Weights of a small transformer language model.
Architecture: RMSNorm before each block, rotary positions, biases, normalized queries and keys.
Each number is 128 + 32 x the weight over the matrix's rms, rounded and kept within 0 to 255. Layers, rows and columns count from 0.

# layer 4 MLP up, 704x256, rms 0.144, rows 217-233, columns 192-255
[[155  84 150 155  85  92 116 162  70 170 154 120 114 186 127 133 108 136 103  96  76 117 111 130 150 118  52  69  41 112 152 116 157 124  76 141  73 196  71 192  84 107 103 102 159  86 174 199  81 125  99  82 131 166 106  52 165 136 169 100 114 182 161  94]
 [168 153 184 103 166 123 143 159 130 130  77 102  98 166  77 168 131 207 104 124 214 112 160 139 146  81 152 163 132 135 166 163 105 149 129  90 137 170 118 146 161 161 120 137 100  95 183 118 131  75 105 104 109 142 114 111 126 142 134 114 106 165 126 108]
 [117 170 148 144  85 149 162 125 116 139 123 154  86 124  98  95 153 136 126 123 178 137 139 179 121 132 134 186  80 132 112  90 169  74 121 113 142 117 143 143 120 173 133 126 163  92 128 122 123 135  91 128 191 158 169 106 101 136 161  85 142 110 170 156]
 [ 87 163  42  92 125  97 129  54 172 102 144 160 102 221 136 114 150 117 119 173 127 162 166 113 130 136 145 172 157 112 146 174 107  49 115 116 132 170  82 119 117 157 171 154 124 230  80 133  76 162 103  99 173 127 135 153 111 145 177 144 121  68 150 137]
 [120 158  80 155  91 127 141 158 133 152 109 220 158 147 129  81 105 128 119 137 178 116 172  78 164  93 100  97  81 141 191 169 178  89 173  87 199 122 134 162 145 125 150 133  61 164 122 154 132  87 123 113 111 107  32 141 121  84 148 164 117 171 132 122]
 [154 147 127 178 175 115 138  90 126 107 183 159 131 120 116 126 135 150 130  71 150 122 111 150  98 123 105 141 114 105 122 122 118 135 100  88 126 114 125  83 135 142 105 142 158 110 136 148 100 125 117 177 127 147 174 164 166 119 158 151 107 125 158 138]
 [104  97 147 133 127  87 121 143  95 121 138 132 159 178 101 128 149 147 133 215  58 152 125  44 167 118 100 131 160 173  85 133 134 145 171  59  85 140 122 135 103  78  51 114 129 128 140 120  78 115  88 131  88 116 122  85 102 148 141 102 173 143 125  88]
 [103 129 141 151  83 150 127 142 132  83 174 128 195 118 105 116 195 118 135 112 169 137 183 123 133 202 103 101  64 110 124 129 116  64 135  80 176  75  97 159  92  62  67 120 131  86 121 107 126 139 196 116 114 110 140 138 114 168 178 145  86 100 221 151]
 [139 129 112 183 134  84 102  74 136 105  93 126 168 112  99 120  87  62 197  68  94  79 136 113 134  65 112 125 117 126 129 108 151 127  99 129 148 120 139 102 198  77 145  57 104 162  63 130 152 168 134 124 105  98 171  95  31 162 132  96 113 129 108  94]
 [174  88 122  95 117 146  88 132 114  98  58 115 106 102 139  75  91  67 117  99 143 116 133  76 115 162 111  95 138 132 125 176 153 120  60 120  76 170 158 131 104 172 130 159 108 129  82  57 149 111 185 159  96 140  99 128 110 123 144 131 142 134 138  89]
 [109  74 138 117 183  97 121 126 102 128 147 140 137 143 192 149 104 175  58 101 197 144 129 178 102 151 100 161 153 112 162 124 128 124 121 185  88 106 158  79 194  98 132 125 126 130 140 114 181 106 113 154 143 132 144 168  93 109  90 158 133 115 185  89]
 [ 68 111  91 163 128 105  73 163 104 141  89  99 129 211 118 133 131 130 129 155 116  57 121 174 171 108 126 184  52 112 144 134 149 123 123 142 176 201 153  83  80 167 124 153 140 168 155 145  98 164 116 151 120 131 118 137 155 143  99 139 142 112 176  89]
 [ 79 144 137 134 190 177 141 105 103 128 148 123 130 128 101 126 124 154 159 157 167 110 176 157 120 123 163 146 170 106 198 188 118 120 144 134 150 110 152 121 156  84 139  86 139 159 146 120 158 165 155 177  95  73 123 110 177 103 117 108 146 147 112 147]
 [102 184 107 201  78 125 129 153 111 165  99 122 118 120  49 172 139 103 115 135  79 196 150 134 148 141 119 139 154 131 155  54 104 133 100 120 131  86  99 120 125 135  96 130 119 161 175 122 140 129 125 122 171 142 131 122 147 188 108 169 127 111 146 113]
 [157 167 168 178 196  83 208 159  94  85 106 123 100 139 176 113 129 136 115 159 130 136 140 164 139 110 167 101 155 133 112 112 115 123  84 126  95  62 140 155  98 228 167 147 102  98 141 159 113 150  83  50 162 157 115 164 139 140 183 163  99  96 126 155]
 [ 99 155 204 128 176 134 176 173  86 129 125  85  98 106 166 158 113 141 104 123 172 152 119  97 146  76 100 123  98 142 118  67 145 117 182  98 156 162  51 145 135  84  90 172 144 132 107 130  95 162 139 100 125 146 140 145 125 136 105 149 101 158 132 130]
 [110 130 138 150 150  67 107  76 234 127 172 128  59 112 128 158 114 145 106 125 121 158 161 145 108 120 120 125 141 120 168 152 117 146  95 163 128 159  89  85 126  65 161 146  75 119  79 144 117 159 131 112  43 144 141 133 186  38 150  99 192  90 161 207]]
# layer 4 MLP down (transposed), 704x256, rms 0.133, rows 217-232, columns 192-255
[[105 114  88  95 121 102 123  99  48 168 138  95 132 185 123 128 143 154  90  89 192 111 142 147 145 142 102 185  54 148 102 162 127  89 112  87 103 125 143 152 135 121 128  77 170 105 122  99 132  89 137  89  82 116 107 177  69 152 120  90 118 145 145 121]
 [130 116 124  88 109 136 181 138 157 119 173 118 148 119  98  64 128 149  99  70 123 132 147 134 138 182 166 102 151 110 142  66 162 149 109  98 133 193 142 112 154 128 110 124 203 107 136 135  78 106 136  99 124 158 118 169 137 113 166  66 205 118  89 163]
 [112 124 145  90  51 161 176  83 136 110 160  78 119 149 146  76  81 120 113  64 174  68 126 136 135 137 140 173  93 120 157  92 142 107 111 148  92 195 117 109 151  74 155 178 205 114 154 121  92  89 151  73 105 143 147 146 127  68 146 150 113 144 121 153]
 [176 181 153 162 153 132 104 121 112 161 140 135 108 132 144 123 107 101 186 158 135 101  87 222 179 161 128  67 140 182 176 118 148 127 146 122 154 131 147  58  96  80 186 148 146 134 118 147 136 137 154 143 192 136 108  80 174 154 132  95 227 141 135 126]
 [145 116 181 178 156  64 132 130 117 146 111 138 132 159 104 162  92 141 113 137 119 118 173 122  99 128 103  36 162 145 141 171 155 197 115 146 107 150 122 140 122  77 171 144 183 110 125 121 117  70 103 165 148 160  72  92 121 128  79 109 142 114 222  86]
 [ 97 111 163 118 108 110 155 139 104  91  98 159  67 145 113 133 149 185  98 124 118 117 134 153 162 154 149 103 124 121 101 116 135  82 170  99 149 119 122 128 157 107 118 111 117 120  52 126 128  68 136 134 145 114 142 121 135 103 155 153 163  59 135 108]
 [163 131 140  68 134 187 141 114 118 114 118 154 161 128  94 128 109  95  92 148 152 148  89 119 187 159 172 101 123 148  82 128 126 100 140  87 121  78 139 161 167 129 169 173 134 126 112 135 112 138 112 147  76  62 143  94  95 158 114  77 147 121 153  39]
 [138 108 116  86  98 135 142 163 126 145 153  99 118 121 145 166  90 134 130 178 149  97 109 171 189 137 131 103 185 134  80 137 195 113 140 120 107  88  45 147 114  76  26 180 112 103 108  86 109 108 175 155 137 136 117 167 181 179 117 189 163 145 175 141]
 [118 134 182 140 134 130 156 131 159 137  96 191 134 125 181 132  96 106  84  94 127 143  98  90 109 152 178 134 174 110  78  73 118 107 176 163 204 133 103  91 120 111 148 151 175 158 119 158 133 145 122 134 146 170 117 139 121 132 182 107 146 139 137 134]
 [148 122 127 100 100 152 165 199 160 181  93 107  87  18  92  61  72  81 143 103 150 148 102 132  75 139 114  66 139 150 130 174 131 133  98 121 150  86 128 108 179 139 143 112 138 138 106 134  76 130 153 112 136 158 105  91 102 146 104 129 152 100 121 132]
 [176 108 173 153 151 127 158 136 173 173 202 122 100  84  83  60  76 113 127 105 153 141  84  75 102  69 213 116 151 106 122 127 123  87 110 129 147 154 151 163 123 126  85 142 123  75 110 124 176  66 154  80 122 103  99 104 106 145 130 173 128 138 151 126]
 [ 85  95 132 164 119 173 147 100 152 105 165  96 148 136 126  95 139 138 171 144  66 178  79 114 108  96 125 141 197 102 136 132 105 116 137 104  83 106 149 115 151  88 156 118 187 102 113  78 120 113 128 168 122  82 119  89 110 113 182 125  95 162  82  70]
 [ 74 154 117 131 164 160 137  95 111 167 114  97  99 157  99 159  66 121 114 113 145  63 150 142 120 213  81 123 178 101 106 143 102 178 132 159 153  59 203 118 150 108  88 155 105 144 115 118  93 120 127 114 180 113 145 204  92 149 141 125  94 117  95 162]
 [ 94 117  40  90 139 147 137 144 102 169  99 105 198 128  87 102 122 141 219 114 133  82 185 139 110 116 102 101 102 151 119 135 159 149 129 139 150 146  79 140 123  75  98  78 169 133  35  96 169 132 125  88 155 142 106 106 122 169 115 121 123 117 150 169]
 [131 119 106  83 148 119 135 141 159 120 108 147  70 121  74 143  46  87 154 130 176 111  93 221 154  31  98 144 124 171  83 149 103 177 133  92 127 137 138  79 114 118 149 110  87 145 116  74 130 170 110 104  85 129  93  97  90 159 136 141 182 121 138 108]
 [160 149 127 112 133  98 177 118 169  92 177 136 116 173 123  75 130 126  67 101 143 139 117  59 164  97 197 149 113 128  40 114 178 171 150  99 186  98 141 173 148 123 138 169 105 114 106 175 123 139 100  99 109  63 130 101 106  93 105 121 111 164  94 132]]
# layer 4 MLP gate, 704x256, rms 0.142, rows 218-233, columns 192-255
[[131  99 151 139  72 125 141 116 109  98 135 110 155 194 163 119 122 140 110 133 148 170 133 101 116 117 146 153 148 143 127 151 172 122 142 130 125 111 111 155 159 126 105 103 131 142 115  48 142 128 118 171 184 151 164 125  67 107 128 171  95 116 174 136]
 [139  98 104 100  92 122 123 107 204 119 125 171 181 113 153 126  95  86 143  61  73 165 193 168 191 102 169 156 143 147 162 155 147 131 152 177 132 108 129  90 170 174  96 134 175 115  87 124 147 110 150 124 103  99 183 126 127 221 191 136 111 172 157 184]
 [125 119 134  91 120 121 159 157 111 138 136 121 107 118 148 152 184 103 163  92  75 135 109 178  94  57 110  96 154 109 136 108 127 149 104 152 181 131 173 149  97 112 109 169 104 111 126 156  98 138 134 119  90 102 161 121 135  63 134 150 128 156  81 166]
 [140 118 116 112  99 148 143 167  94 107  91 127 140 152 155 172 116 157 153 117 143 127 125 101 112 141 138 116  98 132 145 126  95 124 165 205 137  97 117  80 143 129 108 126  81 126  94  98 137 102 118 165  91 105 146 100  95 133 151 133 163 206  90 122]
 [127 159 157 114 142  96 153 121 139 107 118 169 120 117  89 108 164 114 136 134  77 117 178 178 100 148 104 196 151 168 107 103 150 109  98 158  90 127 119 122  92  83 152 156 144 123 127 160 148 175 137  87 168 138  83 148 172 148 128 127  83 142 166 103]
 [152 166 118 130  56 132 214 141 101  76 149  81 166 127 172 147 117 135 185  79 154  77 118 152  89 121 163 154  40  72  99 124  98 125  69  92 131 122  63 100 103 186 149 179 208  88 126 170 143  82 104 132 144 126 109 170 167 156  93 133 117 189 179 156]
 [130 154 149  86 138 164 111 252  85 108  81 140 184  86 140  78 126 217  94  75  65 108 171 140 123 135 128 128  95  79 138 140 103 116 125 171 160 142  90 140 161 144 177 120 115 105 159 125  95 140  85 127 131 119 199  91 196 134  69 148 158 142 140 101]
 [134  97 194 151 157 162 127 130  95 129 169 117  79 143 122 146 127  85  88 143 136 115 119 155 108 170 130 124 148 146  98 127 160 119 117 110 158 141 131  90 187 189 127 124 186 104 128  87 156 133  51 145 103 144 123  80 108 148 193 155 129 154 133 132]
 [153 179  86 109  94 176 171 104 175 136  84 161 106 108 154 167  69 132 153 117 144 116 160 110  83  69 109 157 118 165 147  93  99 162  64  62 229 170 113 103 181  85 153  84 104 140 137 119 161 165 150 114 150  96 164 105  88 136 119 133 102 136  35 102]
 [131 121 174  66 122  98 121 105 174 136 131  89 100 180 124 105 158  65 130 113 123 181  89 116 116 221 180  95  72 125 160  97 169  94  80 142 138 115 159  11 130 109 164 176 146  95  97 151  40 122  96  91 163 144  51 105 171 120 134 131 135 110 128 117]
 [128 115  90 116 158 143 113  89 153 179 159 124  57 148 187 138  88 182 123 146 160 179 111  84  99 151 103 160  67 152 129 158 126 101 114 144 124 107 101  89  72 158 128 174 107 152 176  52  71 115 125 162 115 139 156 104 124 115 124 111 160 156  77 145]
 [125 190 147 164 142 101 121 193 116 163 180 204 113 103 113 147 180 158 171 154  97 104  53 111  82 126 175 144 113 174 105 149 169 123 154  86  76 121 160 146 147 141 133 129 176 127 141 210 149 112 142 141 129 100 157 142 129 178 163 115 147 179 125  90]
 [112 184 106  46 174 116 121 118  84  97 118 150  99 144 121 156  96 153 145 137 109 129 129  92  86 108 125  97 125 119 136 114 128 146 143 105 114 115 124 142 151 159 145 146 104 130 142 153  90 159  84 118 137  96 149  96 105 118 145 172 145 114 104 156]
 [ 70  68 127 127 147 162 156 149  93 125 131 147  93 158 131 160 128 109 178 154 156  61 141 108 132 107 129 141 102  91 106  72 132 155 139 151 142 171 151 177 121 163 104 118 118 127  92 147 106 153 131 153 142 156 122 119 135 133 130 154 172 133 121 127]
 [159 172 153 107  87 223 148 115 153 170 151 110  92 138 173 121  79 136  80 132 166 121 120 165  65  77 159 149 101 121 127 145 153 127 161 132 223 160  86 126 104 131  43 131 138 140 145 152 126 120  87 110 119 167 100  76 115 103 113 124 118 115 132 178]
 [ 98 101 151  56 161 126 109  46 184 156 160 108 111 144 122 155 144 109  77 136 118 150 145  64  97 109 132 170 120 122 143 136  87 135  84 147 151 139 171  95 148 115 152 163 151 126  93 131  69 153 167 190 115 119 107 114 135 123 142 119 176 111 145 123]]